Weights of a small GPT-style language model, trained from scratch on English Wikipedia: 7663 steps.
Each number is 500 + 50 x the weight over its row's rms, rounded and kept within 0 to 999. Layers, rows and columns count from 0. Numbers have three digits each. The size before them is the row's rms in percent of the matrix's.

# layer 2 MLP up, 384x96, rms 0.132, rows 259-292, columns 0-95
088:469505621429540444515550449479538574547480500509381507512488487577522392535479487593576565509468531498458437593461407451567545483469498455589570509551520466480494546496425470589513518488538416431565484491458524415588515531520522427488491510549549585468489425461567493466510476488522464468
090:541459535507403450462416470567577575523564535492448506529423493563546466407512505551419540488523485457490507554492563473458484478482422507426480523515489377518510546484456655559570491496487468448507466541609540453512524501564497478576471559530475584498585527455546604556468466477507459485
119:552423514424511480443498544458467538415513413476462578519494593527491427492526473512533477626491640488522476478542464475507525419556555484463506443451445436459495492477494433579517465559531430509533518462447432568380552567495550526503403577508547491446494563444430530508501433486485541535
139:599495537436445533461517523501448451482472501514533531565387543440534581523526396513500467536506525445460544591544441519456549463443527470460561431484510499564481540489466485533423515583557489571435537517470473455497377509489600493481549484558468437370454534556506531526598522425490489425
098:522464447466488477497569454440620446523539449544523464496611559455549527438459482513499510533524517431382479590470411461478526568560467523551566556522414471453540583502501590480540516497430573497555512414417492531524523497489408513543487452480483559509627551508495454532555499460536551454
124:466575518499514444480476468555556598413485490373512561557494452560475565517511405499534607496476417543535490479432485445482470597537505517517540521505540474522559559459617563517531500488468491442543503512457492500457475532472474451488574474551480550569509584416416441407482388480535559508
116:529513467521461457470443477435519489582433469501488485410536467536471519578407485644507531541507521480524483353468528483518496550516530470616522525545607510538423602546529549524478496449426526516494452447554478443503465414534514588449538500467481448516376536536496562516484491433475449472
092:533508401495466546479439498533521523468481539487468494347417529430555462542459573458494449530526524493454454526504494542491571444485479637519438467557531489482522531449426476455452530489486527499515536510485507560561477512533617562551478594458559537630605425470546470526485571438453454516
098:602458562519420537465502609481463473401512443537546467383600558456480505553546478538568450555481590555398468497443548508501496477565553440470417473543526503572431501519521478464498515547506509529424527502501560476523483381498450413503554527588567504519434468585535506473472472487510468508
067:485487439500513528489494494553398508432452418535447496499467510440546443427345502535479526526534620539474500542549466480490547512502506463507417501437466489507498442476485467388504490555448469581513502485593508484472498518558520513530407405464571364459431544467530454543538587411476525504
121:476562445483469445466582516429468486560478499441574462538516488351527423431521548472467391536522647557421509435459489541501531478479461429509503546502578541527359545517488515478530435527524480487572532550488565549533557488478482468511478502498476539484450488499495460539613514416538510426
099:495548495481410423486516404505569428440497453541497474491537602557623469522476510464573460572485518398492553524444528551499426380469555539565501507573473501530595481487462507527471525513541430487451539467471508478462532414579522412477549532498545535507627529425495510500499457504454568556
088:516520619522455590477344519575590457462398501591437425531578525492520520565513492521525450366470551407487483477570492521429491516502596488509481462584495508493410499476525573536513507494463514485526491487462536498493498486547543453478486507519535538468642511499545500483498488489594488447
133:496476420471497492456502644507458446477533379473501574513389453521549534612445518473468494518457412541450512441514484500503546472447464499452447458517564432569462524529475480369500610566432485400470460482494544538490494494481486562558512563523517528557461402550482556459549502475546522508
085:405591535502456597517503526551539536606511483533484491493488558416534459477494470505530491590541510405407426515499508502549522540500438469469562489457450461414432536377432571534458591460457458530522514529514486504514576515548584491404520556455562477506518404509533550523537423474413493511
114:567469521546585454403448446522576534458427499561490434582500435483478479413489570553414556474536497534561546487517536527518516503539459446495466504521490523533594494588493523491465525500430559507503454510544540624500501544588508517466472399470595488469480535466497399423371462486492562454
097:529556438511447451568439521519510531451466523523522485464578505449433534476479443397540417482467472478500457426479510464590546411558401452545474503472550455500513555515523537521497563584515467535489541622548423575479598527469563518435502488401549464567561456528476515420445429421481548495
098:476529535551446493475508455535554431476492497479514485498456543504516554464377472581606464473531455466477533579530503552626440517595571561553424544574518489562525517486478470461446591516582468569514527560547485554492522511544512458533459448566532412398513533456459577453518417542485414488
107:491420464456482483455480482450589465418477556628396553567558509554519416427589517515467489503516488485532590467481520505472540461426476529414535433486504484487592462505495573504435537495608551535526539471490519449552437576447555522538623611504513449449479530503470498484459431498512519514
078:563541478541369504450456489448452453532506539544524455561475553457463447450543459459496506525471515429487538455536496450537489425483500560418553557501484583499433446513444531448393496510590485474481440546430462493520515508394556491512529340602467571508517463421588508481510474453455536452
081:426408519496563501505468432569489419494529487460501518616468552571497558539523534493552483467542473548401507575468520481492615496474567479495466533582548372491483586564555514510464565531487546453558512556425443445537526528571541474518555442550479482493468403521484499561455600479416510522
119:460454524440432531484461453522538568464512521487520483397478481586502501556534556538389434538533425470455583528531485527505475523423559602500475432480434405608470412497413585503464456486526547474502546483577500513442453516484551523446576462537506521589530484511536603510564534454516487416
068:467516374552473514478458475454480464485436511566530501495467470533513472502464490515470560388525585508486482517648554481502531437554527477425450548508527440439511387527518489430444584492464581582516474431517461519610492534518458549510451479610499491480530555493431453465561370482499509506
091:477521536520489528471534560466468507453521477513507458547395516513559500531435500441446615558588473467454448489605577614423479439487526516526508432487604574452475537503539604389570571525452549492482517378514487543492511593564465489484501463494461516422501553490478568438528524488503492471
092:457580506597524553455441508526511395523448420417539472520542477502521574645410546520481507516476489463479530486571491541432487464470542485511464496428550448602562457576565559500495557529566478454530512503493530578544517505456591471494522470554487502447452579471496511426509388513556568576
107:416483605502470544402558519593482473500503542570524527468520456453478399406548550490472506496530570481481548503590522489540503477549512473455542445517476501570585500406426526581389459452630497550492487458449514480475584496515574505475506495520573453535555585483569507530424461477435496495
097:533524483466553541427514475499492467580456540569548445468503415480434484511633550471561562523496470527521464592533482482539438486565535452524558471447577481553629514525421512506414476509439513510491497465518488476486465525584508465439577507584544463432548500621542456405559407448514479481
101:471586510396507520528575578609571517529518448482450495482535517558555507442431500396563557504590475485461469510572522549578545499520492473511495540465483574450576443439479541499436401527462514483486510526466476487516399367451473547478478435526474620575529513485509425479502510513571522538
106:466495537483486494512514518510495499619431489367432524475583464624411480538433444479499455495521557511450400440558518469547467511570475501575472475478455439520525525562446498521478542477493505566494523557573502521411564528543511507452456477586450442407422503523552613492411454455512506453
099:532518454403477426471583550522535541512461357515523511544501575504514392413438566490576469493543560519395504526501556553501518492442455381518492474478528487494454463479582506502522452520473427568550449520526543551507514403507499536487388621518542402511495487483506464511463446460532532539
105:458555455480483553365485578447480551470501489432432488503536542503523434498505460487497604466548537465519549564482443550521532555504443455558552469513492476537393525543475456429466494505529525507501489486386521479593543502503487497546419482514506687499623466414499433453501453526515462455
080:565520552515493458491485461482490532450490424548469436504510536453594582359561508570581514509461506581469475488495523590559465455455562513616543469559475451499499519428644501557547540528551554458492531512527441526488450495460503500429505455639492484563451450501459550445421501500527538486
090:473576417542460521450493515453430529463474467525434518580407554457443433513465571559442464552462561422528468558518588564481400511541498576497456455536504550511473458590469475586466487501515522483529484517467543449518528510482541401542532511543599526516450379488556385464509499511461544406
094:491483469536517507475486486526546619536495493512491486456488492472477458549444447436570550551485464537522500486540509455633534455503504592397515608533439468486604424501426528404485450523441472483450501473573515497463484592509508489416595520498470566590573605435532495484555547579459479480
# layer 2 MLP down (transposed), 384x96, rms 0.105, rows 259-292, columns 0-95
083:401508571529513456434567512498512477501475511499445479532534516569463448496494554462575529452576653589531564432476448459509498554400555537480588549516571461559468540545441520580463458536426442424566395534485584481531485485455490487543522541489460461453538467481445489446517479409499446458
104:587439381442471502551573580511537543561597411450514463530415495493518475455559502514468450488450449514462434529499493445433506471489524512509514532460593544485424417458421553425468436429527484554494462525627544560476499507529479564484458538542488506506569500455521516566601534545532493597
103:455517474582550499549566495460552564489482560457458419556512454502533620529512478392502497470562493499532524516548569576523457590384501558448504529486478505477477496514465552449496409415493503497407462507578547459522576421472427414598543490496487476536472378569509453468494522480562465523
123:585471528456395563457498456535484446522555488492528521590490523448580570497497439546465464544544482483473450472550454502395531486441511506493583431520544533508530500455546416528379482623614556564420496483527559454562426505492476518480460549504394472523484487516495519505550610427502478478
110:407510551515547470558488492547523445447538471441507420574545506484546518437526551453548492422530528483497536494414439418427466578544585533544524512551487500473583528542406520516525541571423436459585506459414475546487482529398476429501509510482496496596583506502509515482567475480385593437
105:496542470513535508480463523554473534477480509396521578529469440498447561559496428565554584512464463476508354478467556409529526535597466507487467571517473429461607499566508552466608465499471499497544495506396531518440536586513475516462514493499507563495508524472500398427427402422464566500
118:510556480570485472480456433557467487533487574495497454528567518508452404555436462584541557510505485482477515445474507493509588521560498422570474518645528415578462614481542511503528404464439489432574425500507540500444457436402532496428552473417425566499512535487507541532552513460492453559
103:610530449458546474511523483504499582514516532476543517424470579405474583474448543487478493537553485552509439388554549512518511478512497612571453609521523464388499614491469457465448472473516512478521520470568544543533498488428523468431429521475585482509517490480526373484478547420469407525
106:602469554573398452383440563491470452561515553514563449469495589559495474435578465516495534481436509569494541539469530501495510474545537389504547499551519471468521535510490380484484431502496479554398544504530502481521493406477454416548557542511443556537454531548556536561439433537544412490
083:496493396476634484553522490578491580487422400485492614482526479500542512504436519486457511502491523466584496425563526512428499503501524473510505521518500469514580587477541511465563534476426560577533475433479425521379506561548415538493506468459528381486481591505463388556463478489483505538
123:499478456425478425525570552445406496548505464499566454539553560411428516414511469527495402537502540598377546529463491485562532428458470474467442556470529531582447468581479522490551461551518482547561577502511500469529629483469489476534491503490506471459464561446504516558560579500469547387
099:517518480504445437494540399504533467463461530628585483498540495587570442502509488431509431505573471547596469597518521508439424412492562492546452464564465491566539426445470501554484541473535511543478570455501473559453521506474511419547612525434494558447577459397481503513466406540489498500
100:533450527517576585487442506444607465489503516539458477572576458567502497574488446505473541467400467516480528484553475472430477447518473409518503624482477540469382397459526483483559546478534521548570464483462500445518497491409468426464472473497613484506621513484562493438549557462549495563
125:533589454525471533472505623451470486483446411472453541546491513499545479637429543434434466543470405550478553481522518470510582511457399483419438437465579429594498540523480443406479598549475523420528532425430543527506506535525534515559514509483481554531497448538452544482546501533552516504
079:460490471506656477498511628469470583503484425421440518506442510470535521425475488500495492521500538480477503453560486518478497512429513464451459463470455396467452573477444461517420500467478607517478521482459547533530566423484467521585555623471485576514481514576464541508526501649450554518
119:601525449548557483387411455409555542427455473586471450479493456465547466415488529508497554516524518507519535487506586583540529557509506496559466497478557556499612540575530493497533416498425459552518426488464518603450487523491472488496500459459564531542477435538498461441361533425493550453
106:505497555483477464452451400518577406549540499541491589462507467555577568480465469440614493502502460586536529500457467405505474450495491503498424531428527495471590509515452514511480517495509550571454434602578491508426512552461671540537473501471571506510413506520491464424440485442456527490
097:485397426594480393514452331510483508556509496466572512448451512462522519470510544595471422552511445483539482543524528560570561519526456504433484507539514419543532523524459546424488542465560524526599513500542552593424527480442410401512506459455576506536542520481512505501467494542427509466
103:431492439507566530490507485444583441495419495530458536563505537607458434398584472478426532524489477579549586517534474533457545436465539463465522451516556428518566516562494495479436503487639508451544578488436457518514450577467539484551474509459596460393559519458516506458404489512466537515
086:469502484465576507479509556530533551480417423477430600469487463541567521611449531599416499493477533511502458535447522447427523540486475452544509488506534475514592539459517519511656451492391484472555525471463544470552524465615444511504503540451439388457458590490419491503440498538537497524
090:418424552490492483564516432486452423504453488483450527578451601637497482462513486473546578506598504474518511521514479434551588487424552544454536609504544532423473483604501431569426485495520508493498538490498388516542457450551553457566432489540460486480459502443541502457477576573450484484
102:539513443446434517498539478486572463501477517448583526450515528554464516506448501522478422506444388486396581561494463522444503524442595569450468509427521527475448382388503562387562509570495488550462462403534491532486453541506567535514537505533593447577482488551523527459564454546532549503
085:476523450589560464509465496584474538494436487504489584486535458564554456492438469518527593430469538524482526520486567433346478498448544515498478556501567455459534609515469541509535528507369539534546528468523454605464470568479408515465513488488463412396443592535528463521459438471508482478
099:516458556549564527481515511592548534424581378455535535532474483502500489581465466381423508462490465500388479499545467491470555510472557471493451412480528447474553467514526481494480505541567560362477526477505490594475533515547410468477542471541443508450618424510501584543470506514545438566
081:531447527469406568496495451471514480444464546499538469559465484511487529584525620434461488484428508457540394506515483528350519486563566522474489517525545525519548453533564546562465463552566535469539558504484474462564440451443528443470467595607468509511476517485545562506408396471577582513
109:492452592479496556394476506465495472499509532533559467477571464487576419379484469491472525405493541467460550482576476533598539601468587475461486484444510503481468490396440557541477382510565539458590523510476499525491522440501523533467462507427497582438489558438595499585455490505567540510
093:509424559493529518463477409402538511612581508543560411444381441511466534451557531447521570521515587511509494521551544465494574471523503539510555515489467437480577547492573452518456429541514487463451495502521473454478530498512528516451622590495445545412545496569538489385511491471471451419
096:585478531420430476526411533523561490522529519527444490386495521414514518537499581537498443527529575436420559447524391584508477546490511407572449559473506518452508502441375598497552532479446506476447455465529481585510432459513528459499516522508483594545570468494494473475487538590491584502
103:511455488490484522499474466449534544541546483430449528471507545490458480576537498467434373480535586429533549456573527436538525402506482531478519456470541426503536433623547452407454547569471552554498438583420491485640499454498545498515447522478534554527538510573542565488476536469438485401
095:488510525434557401525543521545521544472518467494436421512460586398477512603422499462578419549439519462444520546565577521434550508469519442467449437490557491440566530605586527425586505469492581557439465461487481491466573482450421468505467486535589486529434538494496544448457498502526535554
107:513589469490473419549603423519456471519539492418508463506506500496550551530541491461430558440527522470445413489504389481502519516489558544420521576480431535547439477428440450502565453467583531487428527594547526448553513430583466471517539533444469453616496457513531527484558621522467501444
091:522469423466522465550483543475545452508479383522385511462530521405484530409559514491531464541464569527527482441494510382529449549425488488481504522501550503536506419450480532496496543622453445451397485535492484469521529459505468620530549515570489455492486602582494534474467522584561598448
094:462503469486486471468491454470418562475453435525454517509547532519473439399516612560532414503503559508564542531521525605478459575489416511440389514538526479483447450558471531503534521454406462494582457525476471489383520505528489481588478510556542567488458529536489510578547437367587499534
099:436517361535513485452562505421534568539492462527480424511540504570523475458437482433513572478527400589621494492475520499568554586499441544510485576442417426554504489587418426443531431513485471559514566527501516465419516477485451451481544495487581542494439499461524496531571552559497467496